From a checkpoint of a small transformer trained on Wikipedia.
Architecture: rotary positions, untied embeddings.
Training: 349M tokens, 2662 steps.
Each number is 200 + 20 x the weight over the matrix's rms, rounded and kept within 0 to 999. Layers, rows and columns count from 0.

# up: layer 5 MLP up, 1024x256, rms 0.107, rows 796-813, columns 0-127
# down: layer 5 MLP down (transposed), 1024x256, rms 0.0872, rows 796-813, columns 0-127
# gate: layer 5 MLP gate, 1024x256, rms 0.107, rows 797-814, columns 0-127
up796,207,207,250,189,189,215,190,197,211,203,205,204,211,206,197,222,157,209,197,213,210,200,184,226,217,220,191,236,165,144,225,210,209,184,212,220,219,214,180,216,200,182,226,242,171,185,235,188,185,184,226,190,208,186,209,209,193,194,226,185,217,181,223,187,214,232,192,188,216,234,206,181,172,196,195,206,192,158,203,216,185,159,205,192,176,209,224,179,194,203,188,173,191,209,203,224,204,193,179,232,214,211,192,208,215,229,193,148,161,225,198,203,209,209,188,171,244,204,188,191,220,202,211,199,191,198,155,198
down796,195,244,210,193,227,198,211,218,225,207,177,148,217,232,169,239,203,204,196,211,209,233,234,211,195,177,190,188,177,227,230,201,198,218,187,184,193,193,223,195,209,197,165,201,210,201,211,188,189,204,194,229,179,209,195,196,200,197,232,173,177,194,171,211,209,214,207,212,196,195,173,227,207,184,167,212,201,149,187,184,186,186,198,210,242,190,193,167,209,204,222,208,195,189,219,205,182,202,204,223,165,203,167,182,214,171,208,229,218,200,217,237,206,197,230,196,193,215,214,230,210,179,190,210,239,205,190,223
gate797,207,190,195,215,214,229,212,227,208,200,217,231,178,180,200,157,222,168,182,179,219,172,221,189,211,202,239,212,191,230,189,201,211,175,204,179,192,189,190,172,210,189,208,219,211,183,200,202,191,230,170,188,215,171,214,186,199,177,198,182,165,207,191,203,191,211,196,191,194,215,180,165,185,174,180,195,192,177,166,188,230,259,217,211,194,207,193,232,195,215,202,208,182,189,221,210,166,160,221,186,192,227,175,191,192,224,199,188,164,202,207,200,191,215,233,212,229,183,217,222,200,190,180,214,225,168,205,183
up797,184,190,194,191,181,199,203,182,176,183,227,211,194,220,213,185,202,188,225,179,196,174,207,227,238,204,187,211,184,186,213,182,191,207,168,192,214,159,169,191,204,239,181,175,201,210,220,172,219,193,191,207,203,202,205,188,200,264,199,199,207,196,169,184,159,149,233,192,227,175,230,234,192,163,226,178,228,190,201,195,186,149,227,205,184,176,196,190,213,210,178,202,198,240,193,200,193,182,205,229,176,205,189,217,199,170,198,189,207,215,194,213,188,178,203,182,184,171,201,184,190,215,228,182,198,192,195,206
down797,162,203,242,193,204,225,230,201,221,210,172,204,228,221,199,190,230,223,177,233,180,212,190,184,214,236,165,184,203,200,187,245,187,199,220,165,220,172,197,191,199,182,197,225,189,197,190,214,150,196,242,205,224,183,187,198,203,186,197,217,188,156,235,192,186,219,195,217,205,211,190,179,185,232,165,197,193,187,192,184,191,236,175,219,220,198,214,215,216,211,204,173,204,179,213,204,192,204,171,189,193,187,225,181,173,187,160,192,191,223,193,193,209,188,222,215,207,233,228,191,189,200,175,226,207,203,205,211
gate798,174,196,202,191,209,211,150,200,175,187,214,212,187,177,199,228,230,208,198,197,234,207,182,197,176,228,216,177,220,195,179,145,238,192,214,194,183,212,148,202,223,193,197,198,195,213,206,217,206,168,182,159,178,191,258,180,184,209,188,173,198,214,194,234,197,208,210,218,234,185,218,203,185,184,203,236,237,200,179,228,195,202,198,205,193,221,180,214,232,148,157,164,186,192,181,213,160,182,195,215,189,182,198,195,219,208,185,223,205,221,215,190,195,165,190,169,201,231,209,181,240,216,200,204,189,186,204,168
up798,193,225,196,195,204,155,211,198,200,195,219,203,187,156,193,174,186,211,200,224,224,194,174,232,187,150,218,188,229,223,231,246,221,237,219,212,174,165,168,208,190,176,232,199,186,195,176,178,213,182,230,225,204,192,209,203,223,169,196,177,231,228,200,174,231,193,192,198,197,199,224,178,179,219,192,182,175,183,201,167,194,219,252,210,204,181,199,212,182,207,192,235,180,192,216,194,228,199,171,224,194,198,191,195,195,231,247,213,178,176,192,204,187,192,181,205,215,185,227,182,231,212,191,205,184,205,183,228
down798,208,200,163,181,191,161,220,210,218,184,219,206,215,227,180,186,207,177,190,179,192,190,196,205,152,182,165,218,241,189,189,173,221,201,192,204,178,222,225,178,174,203,193,188,227,201,196,201,197,158,186,201,224,204,169,167,190,197,224,215,215,200,210,231,193,201,184,223,202,212,192,210,196,236,191,202,169,194,220,175,171,142,210,149,196,173,207,167,222,198,243,210,157,229,231,199,210,182,193,190,164,198,229,210,177,176,186,182,205,190,207,235,191,190,213,159,192,192,218,191,217,174,210,220,205,172,193,165
gate799,181,204,169,212,207,201,180,179,194,198,174,245,208,185,183,176,230,183,191,203,205,179,206,184,197,192,202,223,182,200,214,199,205,201,210,238,209,202,214,193,190,235,193,184,208,204,214,197,199,171,189,218,233,206,195,189,208,181,215,198,214,186,184,219,180,178,206,205,185,202,197,209,193,190,206,225,189,207,213,224,153,252,174,224,231,185,176,194,208,183,192,198,180,175,168,149,230,193,221,240,196,201,209,198,221,180,204,239,175,218,199,220,186,164,208,193,234,221,206,220,203,210,211,171,212,205,215,189
up799,211,190,198,159,201,168,172,192,190,231,162,177,198,234,169,188,209,207,229,177,202,175,222,214,224,216,192,214,221,173,206,194,204,200,180,238,219,198,166,204,197,210,173,224,185,195,205,215,159,227,162,178,216,235,202,207,194,194,208,202,200,177,200,251,203,178,202,205,196,190,172,192,200,208,228,221,195,176,204,241,223,213,174,203,217,203,205,248,185,206,193,207,198,200,180,158,181,173,197,173,207,208,186,195,193,221,198,198,203,199,200,198,164,168,202,239,164,225,190,213,212,188,184,195,196,207,164,181
down799,242,219,196,199,210,162,210,198,177,204,186,197,203,176,191,186,205,184,201,233,209,175,215,210,207,150,179,208,198,211,175,254,211,242,197,203,204,191,174,174,203,225,212,211,157,227,186,188,192,199,168,209,176,191,211,187,190,192,209,205,205,192,208,209,189,219,177,224,205,173,214,205,191,185,216,196,203,195,190,248,220,216,168,179,236,230,194,202,184,184,198,179,198,193,216,203,179,207,195,189,193,195,196,138,222,233,210,197,198,231,220,189,183,200,159,187,204,168,179,207,241,219,187,181,229,238,175,196
gate800,197,247,194,161,244,197,175,185,254,204,207,198,190,197,174,193,212,193,186,230,202,186,235,186,188,169,220,199,194,191,206,172,206,173,187,212,227,155,173,182,199,228,202,187,160,198,220,211,177,178,224,204,208,192,199,205,205,213,188,241,188,153,215,220,220,195,181,226,211,241,199,187,175,219,220,192,173,176,214,219,195,206,201,201,196,167,224,221,207,191,213,206,193,197,179,187,213,204,205,200,206,170,165,229,163,175,186,176,198,210,217,192,217,221,201,189,202,198,190,210,195,192,216,207,191,192,192,185
up800,208,190,224,195,195,209,237,225,211,216,170,205,184,187,192,184,239,224,185,212,212,194,234,166,203,166,202,205,194,180,143,170,194,188,195,215,160,219,188,187,203,185,205,190,231,184,205,207,218,177,187,197,221,164,213,222,212,182,238,202,192,219,191,218,208,217,205,248,194,186,172,178,187,176,191,242,233,171,199,217,181,211,189,218,225,222,200,203,218,202,204,205,243,208,176,191,183,204,148,172,182,179,194,190,201,158,203,230,220,195,207,234,221,207,185,218,211,200,188,201,187,220,219,203,194,202,190,202
down800,232,161,172,188,199,217,195,197,195,233,205,168,219,232,207,198,229,223,182,194,191,245,196,217,212,194,211,210,164,192,169,214,262,215,164,207,197,242,220,216,208,210,190,188,209,199,180,177,229,188,192,208,216,173,165,193,186,222,227,203,201,252,176,211,227,165,169,217,168,207,201,158,170,193,246,182,223,203,182,184,180,184,237,218,204,212,184,199,196,212,165,175,188,218,207,205,208,213,192,178,179,198,202,233,166,226,178,187,217,183,211,199,190,194,204,189,219,209,211,218,243,228,190,179,197,194,194,188
gate801,191,182,169,191,190,215,168,215,169,161,212,227,201,196,201,216,200,230,189,192,172,205,174,169,188,220,200,212,176,173,194,200,197,202,191,187,187,220,217,208,199,211,225,190,184,233,208,169,114,191,221,226,196,191,199,199,193,181,205,190,166,209,257,218,216,174,194,187,205,208,203,186,216,214,190,179,168,195,195,176,203,228,233,251,198,183,192,171,186,241,211,194,182,245,192,184,188,202,211,204,173,251,199,210,206,194,196,207,211,212,207,220,195,207,196,206,171,225,165,197,201,232,194,189,204,197,188,199
up801,200,238,177,227,194,204,169,194,194,220,173,211,212,213,185,225,207,200,178,175,208,166,193,201,198,203,182,184,178,213,181,177,221,224,233,202,213,205,190,199,200,197,209,176,190,188,184,139,230,191,197,234,197,176,233,200,179,224,207,172,184,207,210,212,201,193,172,208,212,216,173,199,190,209,262,195,211,198,189,204,215,161,209,176,219,207,180,206,189,213,189,209,254,194,187,186,194,182,199,211,182,152,172,182,185,189,199,169,207,198,215,198,188,218,188,212,193,180,199,208,217,179,202,162,151,215,211,208
down801,210,173,234,232,197,234,174,193,180,166,212,193,160,183,185,204,230,189,238,214,205,195,187,202,207,200,157,190,225,190,182,215,242,208,157,165,222,184,180,219,232,221,209,222,208,207,216,230,177,223,191,216,239,190,191,237,215,187,184,193,205,179,180,192,246,182,188,197,188,189,215,181,161,194,199,222,200,184,227,204,171,162,181,198,189,160,198,157,205,245,239,214,202,187,172,192,217,225,195,221,192,181,168,217,171,193,178,207,171,186,213,215,180,197,210,163,195,212,200,216,192,178,221,232,216,189,167,160
gate802,230,211,208,187,211,196,174,170,222,201,226,206,229,186,208,192,171,201,185,213,202,191,200,212,229,207,230,222,195,195,215,197,187,201,220,168,204,189,187,217,191,206,211,195,218,196,188,171,178,197,210,188,212,217,211,170,167,213,185,179,204,229,209,175,199,173,197,182,185,218,217,212,151,163,197,202,215,222,162,210,209,195,198,190,231,203,219,195,210,204,208,243,168,182,190,199,212,280,240,209,201,200,228,239,202,192,208,217,202,198,166,193,180,199,222,230,183,186,158,152,202,199,206,211,200,187,169,204
up802,211,224,189,210,187,201,218,201,232,227,204,196,214,185,171,211,177,183,208,173,183,202,194,213,220,196,227,175,161,165,199,218,194,193,172,220,168,230,206,198,186,205,197,179,200,211,247,197,198,232,209,201,195,187,195,246,175,164,184,207,212,214,214,210,208,246,220,191,180,178,193,237,235,190,213,196,166,195,191,197,197,221,203,169,209,215,195,194,219,209,177,199,188,191,189,187,178,195,197,224,217,215,179,185,180,200,149,209,183,207,181,201,212,215,203,201,200,207,198,214,162,220,219,202,190,182,191,204
down802,206,199,223,215,186,208,219,195,204,231,212,223,214,170,168,220,204,235,206,177,184,170,230,160,198,221,177,182,183,217,182,198,176,207,205,185,205,211,189,206,201,202,216,227,176,194,243,182,184,209,228,172,209,194,158,211,206,181,191,155,202,173,211,180,204,195,215,197,200,250,208,218,229,211,195,204,241,221,218,219,189,181,184,193,237,235,221,222,190,179,200,176,196,187,199,205,210,222,211,185,214,166,231,188,204,236,214,207,188,224,225,191,194,206,240,185,182,219,227,205,245,228,167,188,160,218,213,171
gate803,230,198,226,213,179,201,240,163,207,182,214,204,236,191,201,196,202,212,168,224,187,184,189,206,171,169,195,208,188,204,213,201,211,181,205,234,210,184,183,213,192,182,192,168,215,209,185,162,212,175,203,165,156,202,200,155,229,230,223,230,169,186,201,206,208,200,186,184,195,205,214,202,182,207,182,212,189,204,185,184,157,224,197,237,206,153,227,178,199,241,208,228,230,213,227,231,223,177,216,217,227,195,194,189,168,207,190,168,214,181,204,189,218,200,206,204,185,222,165,197,195,196,204,182,208,143,235,182
up803,175,199,207,196,200,262,162,207,209,193,174,232,211,190,166,226,224,233,176,202,177,153,182,226,199,186,167,201,188,206,202,203,209,195,196,179,222,191,203,187,199,215,227,209,211,211,174,178,164,173,216,186,196,218,192,220,205,177,179,219,185,222,195,183,155,192,185,209,189,188,188,204,250,197,212,165,181,205,215,206,227,181,229,171,207,188,181,162,195,194,181,223,172,214,204,197,215,257,190,207,220,218,194,212,214,186,185,225,217,200,153,198,187,186,192,163,184,220,196,211,183,221,217,206,202,190,225,186
down803,205,196,195,214,221,176,222,169,213,243,205,172,186,197,210,167,214,214,217,201,190,196,194,178,216,198,204,184,196,194,209,210,207,144,212,196,193,212,194,183,231,185,194,185,174,193,169,221,210,200,184,177,180,158,177,193,206,166,210,221,188,185,222,202,219,216,205,233,227,215,230,162,163,200,235,220,208,174,180,205,214,195,183,210,203,204,176,182,199,244,218,189,229,209,166,213,137,185,237,206,171,186,236,189,197,200,239,202,221,222,223,204,212,196,185,219,190,202,217,204,214,181,190,223,224,214,225,225
gate804,172,219,185,180,214,229,171,145,213,200,198,173,204,221,200,252,177,216,186,163,179,208,213,205,184,175,180,201,158,193,197,207,228,192,151,185,150,191,224,194,201,211,215,227,211,201,163,185,210,204,209,206,205,183,201,224,175,181,206,201,219,183,216,227,187,175,247,197,186,192,163,210,193,201,186,207,206,180,193,185,179,194,196,161,233,203,195,195,198,194,197,236,175,204,211,196,211,204,174,203,231,201,192,172,190,185,202,212,201,214,164,208,221,238,223,182,151,208,194,187,182,192,218,200,224,201,160,177
up804,200,193,192,197,218,191,189,166,216,208,199,191,176,218,173,179,188,245,215,183,195,192,189,180,178,234,170,217,226,234,225,196,183,174,192,199,209,183,192,244,210,194,164,238,182,186,201,192,205,190,240,206,208,198,224,218,202,186,183,170,199,216,164,211,195,188,214,163,206,222,186,229,179,203,207,199,195,155,189,198,202,202,194,204,229,203,188,221,165,213,206,243,230,191,216,183,203,202,209,177,173,182,233,203,207,219,226,201,194,187,210,188,199,161,193,198,199,173,177,219,205,205,210,215,178,202,192,182
down804,223,200,182,209,194,209,179,197,207,203,197,212,203,194,220,205,201,180,208,209,211,206,167,218,196,170,200,198,228,209,186,234,196,204,189,143,227,207,201,182,211,210,195,199,192,180,215,191,207,227,200,189,235,179,269,199,189,172,231,182,178,178,220,220,191,195,269,205,181,170,219,169,234,208,242,179,187,220,238,204,198,180,222,201,199,212,236,158,199,180,246,177,185,212,213,198,177,128,210,198,216,185,185,182,200,213,204,214,173,200,215,192,208,237,181,194,218,179,173,178,190,223,170,199,185,210,196,160
gate805,165,213,213,168,218,238,221,194,208,216,219,205,196,199,204,160,217,169,205,202,211,224,193,216,218,199,198,181,219,224,185,227,183,209,204,217,185,169,188,197,189,250,218,229,205,230,155,170,185,203,225,210,171,213,204,210,191,206,186,215,181,198,175,202,216,214,184,205,191,201,208,213,170,183,216,196,195,189,221,190,193,181,190,189,164,201,186,226,199,207,208,215,192,189,191,212,187,196,246,223,235,189,187,195,218,206,190,216,205,213,184,205,187,192,192,209,194,215,207,199,230,217,229,208,193,171,212,186
up805,192,194,220,192,201,196,212,192,210,205,181,211,241,198,203,205,198,208,219,200,189,168,181,180,212,173,176,169,199,210,196,213,191,228,214,220,187,181,191,217,226,186,192,205,222,159,209,195,235,203,157,192,186,197,211,179,179,225,171,171,221,206,218,213,222,184,212,177,185,215,198,188,220,181,197,183,254,199,214,188,215,165,205,186,189,193,192,169,187,192,169,169,183,199,199,203,165,201,194,207,216,169,234,202,191,210,211,228,202,193,236,220,188,192,220,202,195,176,250,237,212,197,207,206,214,215,232,222
down805,227,200,211,231,222,205,179,230,210,230,173,177,218,203,193,210,220,201,221,177,212,207,230,209,194,211,172,222,202,201,192,241,218,161,231,205,218,196,205,222,205,175,188,187,175,202,190,211,231,180,189,204,197,196,205,185,193,206,203,162,201,163,214,188,214,212,208,188,202,188,220,215,195,213,191,178,178,209,236,216,189,206,195,191,217,179,227,202,204,218,203,222,202,199,178,190,241,227,160,196,234,211,177,188,153,186,187,232,226,199,193,194,173,197,212,153,191,223,199,232,191,203,191,195,221,206,212,223
gate806,180,224,172,220,196,213,214,202,216,202,193,211,207,229,220,204,214,215,200,173,189,191,193,200,178,200,175,200,170,201,208,168,203,201,179,204,190,186,200,222,216,205,230,196,184,209,197,176,200,173,200,214,240,225,204,198,213,194,196,203,170,212,204,265,163,212,186,164,228,219,195,191,244,196,212,178,213,219,211,189,192,222,224,205,197,202,167,166,190,233,178,207,210,197,198,204,191,161,168,170,203,186,163,204,222,208,198,203,189,186,185,209,208,230,167,193,190,192,214,238,200,177,208,188,220,213,193,216
up806,216,194,175,189,208,181,195,214,188,201,242,216,196,185,200,237,229,183,227,207,215,207,213,190,191,189,170,193,212,227,182,196,206,199,193,204,179,214,215,215,178,221,201,185,176,178,183,203,196,203,194,213,196,236,186,168,197,189,181,191,210,197,213,159,168,181,240,154,211,230,203,206,188,187,179,202,213,212,203,195,178,211,217,188,223,192,178,209,221,142,188,199,181,208,222,181,205,191,227,235,179,172,206,166,218,178,173,212,187,206,165,191,195,242,204,176,196,195,204,238,235,208,182,199,159,208,200,241
down806,221,221,211,211,206,169,215,209,172,141,219,190,231,222,188,212,217,213,213,169,216,215,193,167,207,221,166,194,195,176,229,206,237,199,173,207,177,182,212,180,212,223,223,189,169,189,214,211,207,189,213,180,156,188,156,241,206,192,177,188,190,217,183,178,187,188,174,216,186,236,187,209,180,201,198,219,208,181,199,226,218,188,196,215,196,191,231,192,210,233,220,186,224,174,216,188,194,179,184,193,186,237,180,179,171,209,194,180,195,194,183,199,206,171,164,201,222,202,172,175,228,196,172,196,203,193,200,212
gate807,214,190,218,226,181,188,202,177,186,170,232,182,184,192,166,200,173,181,193,216,186,184,225,189,195,233,216,206,204,185,246,192,206,217,203,221,223,175,226,212,170,221,203,217,214,226,183,170,209,251,190,175,202,195,235,220,181,219,145,195,197,166,186,197,193,193,238,191,189,213,180,163,177,172,189,197,211,219,225,223,170,201,249,233,215,181,175,205,234,208,195,207,202,237,193,190,226,197,187,211,181,189,182,191,183,207,169,210,188,208,188,189,199,198,175,166,234,252,188,213,204,195,232,226,173,175,221,204
up807,195,224,225,189,203,180,246,218,182,204,187,222,196,195,222,191,200,234,200,198,197,194,222,192,204,176,209,216,180,226,238,163,198,193,212,184,188,224,179,221,188,197,203,193,161,211,202,219,183,190,212,180,199,191,173,174,208,216,226,208,188,219,207,195,198,166,199,147,207,199,189,218,206,205,199,181,181,191,207,225,189,177,163,191,210,187,200,205,181,162,186,220,228,192,205,242,183,199,194,194,207,210,202,188,205,221,202,214,182,190,213,175,198,190,238,215,187,162,215,211,214,188,193,177,200,184,213,204
down807,199,205,215,206,237,161,227,205,180,217,215,194,170,196,214,203,221,210,174,219,202,198,179,192,185,221,218,184,205,217,194,212,183,179,187,179,220,214,213,205,253,214,180,237,203,181,178,224,176,213,209,189,187,207,197,220,204,151,234,203,196,177,203,202,219,171,202,212,221,184,218,186,211,161,214,193,210,139,181,188,218,207,203,187,210,222,212,214,182,175,193,229,187,176,196,237,173,190,228,187,207,191,205,236,191,163,208,204,179,205,220,200,205,206,237,192,207,180,210,216,179,192,180,204,200,227,189,219
gate808,171,191,183,195,220,199,222,210,187,222,181,198,202,173,198,206,213,205,175,198,208,164,222,243,230,211,202,197,161,198,163,197,196,225,180,207,192,210,224,198,209,190,183,219,214,218,193,216,205,256,207,241,204,213,230,196,165,198,226,241,206,217,191,194,214,215,216,179,239,199,191,254,211,183,208,224,184,203,185,137,206,212,218,173,154,195,184,220,206,187,138,245,203,196,195,172,219,244,194,158,209,206,185,207,165,209,193,178,178,167,181,197,240,223,191,206,201,201,205,170,188,188,210,226,211,244,184,177
up808,214,216,236,217,208,169,224,223,218,216,221,223,209,186,233,150,214,217,249,168,201,188,185,236,211,225,207,206,149,191,159,216,208,196,176,213,229,189,233,202,205,185,210,201,186,216,206,185,203,209,229,212,202,200,207,174,202,166,196,210,190,189,226,199,219,197,207,166,187,204,192,254,203,220,159,215,210,197,187,181,222,195,181,196,196,212,200,206,212,179,202,189,208,214,200,158,178,229,192,172,223,213,219,194,202,226,209,208,203,194,217,195,188,161,215,201,227,211,184,185,197,187,211,208,200,197,206,212
down808,212,186,221,215,214,151,200,165,179,174,214,193,189,197,209,201,170,217,230,171,199,263,210,180,198,184,213,231,231,159,155,229,165,180,251,218,199,215,202,241,199,218,202,209,227,205,171,195,230,193,198,203,199,155,211,219,176,210,169,198,201,176,181,208,209,248,178,190,189,201,202,205,206,194,195,174,217,193,185,190,175,219,189,201,171,220,222,216,209,212,182,167,218,184,178,215,194,186,181,213,160,212,185,210,196,219,227,194,161,226,198,202,189,219,206,149,198,170,183,217,206,204,218,174,209,186,206,169
gate809,213,182,212,206,226,202,208,199,240,210,210,217,196,237,186,195,196,190,203,195,203,170,175,211,198,244,205,189,201,180,211,193,193,203,241,209,160,200,210,181,197,212,151,203,181,166,224,192,213,194,210,195,211,170,198,155,197,229,174,207,195,220,224,200,213,174,218,240,238,219,253,193,216,192,200,196,215,197,195,221,147,188,205,170,197,192,207,192,176,213,210,255,208,230,195,207,206,221,220,173,207,208,212,189,174,221,227,228,190,193,164,212,210,202,164,207,162,190,186,202,185,202,180,210,180,209,200,199
up809,195,189,168,210,202,201,210,210,196,180,243,211,197,222,188,188,224,217,182,244,199,191,214,225,221,215,236,240,208,208,191,175,173,215,209,203,188,182,171,248,212,209,164,163,215,188,224,224,182,231,190,197,206,180,172,219,204,180,233,157,209,187,247,201,168,232,178,180,191,197,186,183,194,197,180,193,163,192,203,241,179,175,212,188,170,167,179,191,194,165,237,170,191,190,215,203,212,214,158,218,202,194,202,198,196,213,169,228,209,199,213,183,175,209,222,204,178,199,195,232,212,155,237,195,207,182,201,161
down809,214,197,214,203,193,194,193,177,206,200,189,221,225,191,204,234,192,202,252,208,192,207,193,205,203,190,191,211,163,183,178,211,210,217,180,188,193,202,229,211,199,204,212,201,207,201,165,238,200,190,177,177,202,191,202,188,188,208,208,183,209,203,179,212,228,203,216,210,198,175,215,223,208,201,200,235,233,201,204,197,195,170,202,186,164,192,227,211,181,216,190,220,198,177,174,217,194,197,210,198,202,211,210,200,208,202,197,210,196,196,201,179,206,200,213,184,180,193,190,194,170,202,182,193,187,213,205,185
gate810,169,201,230,169,214,222,212,226,216,206,250,199,203,198,243,198,203,199,162,203,189,199,194,202,208,189,203,197,173,200,219,200,184,221,190,213,210,196,211,178,225,233,203,216,190,170,200,194,208,167,227,168,198,155,210,201,195,202,189,173,168,188,206,221,191,198,185,188,234,204,190,138,162,222,189,178,184,191,194,170,209,183,188,192,190,192,193,200,180,163,209,206,207,182,242,220,192,201,222,241,196,181,201,202,186,181,201,241,200,222,185,218,212,179,208,162,159,192,187,191,223,204,226,190,193,193,182,163
up810,185,207,204,232,168,230,182,207,192,199,158,224,196,210,191,210,201,188,167,212,213,216,212,181,199,211,179,201,180,201,190,197,216,163,198,189,200,161,178,186,183,196,203,199,175,178,230,238,204,177,197,184,194,169,229,194,186,213,215,219,166,210,196,207,188,188,182,185,190,174,191,143,192,203,170,196,239,227,199,181,193,192,226,195,197,196,192,207,192,219,190,222,166,175,198,230,179,213,208,189,205,203,210,230,160,151,212,188,235,195,178,202,179,166,220,190,171,217,210,202,177,212,169,212,200,227,206,208
down810,205,187,189,228,178,231,170,210,207,192,145,186,195,188,196,202,162,211,158,177,207,192,231,214,212,199,186,188,179,209,176,200,206,195,198,181,214,191,210,210,198,205,198,187,165,205,224,196,206,194,192,205,217,206,189,220,188,209,173,203,173,218,182,225,187,218,215,206,234,195,179,227,163,230,183,212,172,214,184,184,231,222,186,212,187,202,191,195,183,195,175,210,232,216,183,182,195,211,246,185,205,172,201,199,191,195,207,213,223,235,218,190,183,235,231,205,176,216,209,227,195,254,213,189,202,203,192,188
gate811,193,192,207,205,165,207,190,222,243,196,180,201,165,205,217,188,178,185,197,185,183,185,207,194,213,223,155,184,192,212,201,209,204,183,172,226,218,204,208,213,177,221,181,214,197,181,200,210,223,231,210,189,189,178,222,178,208,183,215,174,189,222,205,197,188,197,172,163,209,224,188,228,255,213,217,198,194,231,208,184,183,202,197,213,213,197,226,210,180,154,203,192,217,193,227,181,233,167,198,214,195,220,197,213,235,227,186,162,214,210,175,202,217,204,178,225,231,210,183,213,207,214,210,187,213,187,202,221
up811,177,227,164,188,216,173,228,211,192,200,175,203,173,192,197,205,195,191,194,215,217,192,218,191,191,188,211,187,224,199,204,193,206,202,199,193,222,197,180,166,210,203,180,195,202,222,232,208,199,219,175,175,240,181,214,185,170,200,199,165,190,192,228,245,191,220,194,171,195,224,239,209,180,178,168,200,179,240,199,176,198,206,198,175,200,227,230,196,197,205,193,155,201,175,243,225,208,216,148,205,183,192,210,259,193,177,199,211,187,233,241,203,215,219,196,213,218,219,186,185,174,189,198,233,228,181,203,196
down811,188,196,215,197,227,208,207,209,201,219,167,236,210,171,178,175,192,229,198,192,175,232,202,201,224,196,237,202,193,204,197,196,174,213,201,152,214,206,201,183,165,182,220,167,204,197,192,238,197,186,186,213,169,228,213,230,194,219,196,209,185,203,175,205,223,181,235,185,215,178,189,156,191,209,185,207,196,205,183,193,211,216,193,178,184,173,203,210,221,214,187,211,213,204,226,189,209,187,223,202,221,203,194,183,196,205,187,195,217,220,191,251,188,166,183,194,184,182,202,233,216,228,161,217,183,163,207,222
gate812,158,231,244,182,206,202,191,180,198,252,188,207,228,210,217,197,190,227,225,161,181,183,212,223,191,208,219,178,209,212,181,178,204,190,217,208,227,166,216,218,185,232,194,185,193,196,252,243,223,227,183,216,205,183,205,237,182,152,232,198,202,167,204,232,224,185,226,244,190,200,214,203,223,175,190,205,180,167,191,209,175,231,174,242,204,168,221,148,200,195,161,210,217,205,200,219,179,211,214,222,199,236,186,217,201,210,200,219,208,249,130,191,224,202,188,184,208,203,206,180,247,180,186,216,200,198,192,204
up812,234,215,179,212,205,184,218,199,208,229,188,204,140,186,147,229,182,182,192,167,192,181,228,167,201,201,216,183,186,210,233,205,220,190,231,154,209,190,177,215,188,206,193,171,186,202,184,192,173,167,220,198,196,226,223,203,185,229,200,187,191,158,181,174,211,162,178,199,212,221,182,175,208,194,206,194,191,177,210,200,226,180,158,196,185,181,231,205,216,218,213,212,185,209,162,214,207,228,215,196,217,195,174,198,158,208,231,195,191,222,245,196,162,188,221,221,182,162,163,181,152,203,205,202,215,169,199,228
down812,209,214,212,204,190,209,165,227,219,228,190,183,203,224,195,161,181,185,192,187,211,190,203,174,187,204,205,149,209,198,183,212,209,227,262,169,210,187,175,193,200,188,186,179,177,189,220,231,199,161,204,202,204,181,217,180,197,233,175,223,192,195,184,220,194,205,190,191,203,223,188,238,185,206,176,211,201,180,177,217,129,147,194,201,204,189,167,204,200,172,187,239,226,209,205,186,185,191,191,236,209,208,231,193,206,201,189,196,185,215,187,210,183,219,175,201,191,219,218,248,224,219,199,229,194,180,213,166
gate813,220,211,202,198,164,216,206,155,246,201,186,172,188,162,168,212,244,178,218,197,180,207,217,187,206,201,201,235,189,213,226,234,192,189,210,182,207,213,204,217,188,199,206,205,221,199,154,205,191,205,208,220,190,170,197,248,180,216,211,227,182,198,206,190,191,184,184,212,221,204,139,230,217,219,185,224,211,154,196,195,193,189,193,189,212,199,183,208,229,140,174,213,180,225,174,216,186,180,204,220,187,191,206,198,190,214,217,185,189,178,173,190,216,203,224,231,200,187,204,198,217,202,223,196,181,226,207,197
up813,208,224,214,229,213,178,191,192,194,218,225,174,213,230,205,208,173,181,172,200,219,198,202,202,208,202,253,184,229,180,180,241,234,154,214,202,185,209,180,185,181,187,234,232,241,214,204,204,253,201,202,184,198,188,217,208,203,152,230,216,194,178,200,213,204,173,199,232,198,225,171,192,196,191,189,206,175,191,217,194,216,194,215,207,157,197,185,208,224,175,172,235,201,194,215,202,194,190,216,187,192,210,222,229,204,211,189,188,225,200,177,175,193,221,205,154,218,199,242,219,197,212,173,206,175,205,184,201
down813,209,199,207,199,222,233,210,183,191,218,195,247,178,188,212,203,219,200,179,220,210,230,207,176,214,177,189,196,187,198,235,214,177,206,215,159,198,188,206,175,196,214,184,186,194,174,186,227,180,187,219,179,250,178,230,197,218,199,165,190,176,199,175,221,215,183,218,200,227,166,198,202,210,201,178,190,205,213,207,195,203,207,198,209,201,201,185,235,223,195,179,242,167,195,205,221,216,182,191,237,202,222,227,189,199,193,195,213,185,187,201,183,202,202,244,222,168,237,169,188,194,207,217,193,255,216,219,188
gate814,171,192,197,166,221,194,228,216,200,195,179,185,213,217,178,196,199,196,208,191,220,222,208,153,207,189,209,180,207,197,227,194,190,171,180,212,226,211,182,209,201,189,211,219,214,195,213,216,192,224,201,180,204,202,220,165,220,195,190,173,177,188,214,185,198,263,228,217,226,201,189,193,193,212,159,238,215,209,188,240,190,204,177,211,185,246,206,191,194,212,204,170,187,179,187,199,197,214,214,201,182,189,209,220,162,196,218,203,174,208,178,217,200,251,171,192,209,191,222,205,214,180,198,201,202,192,217,201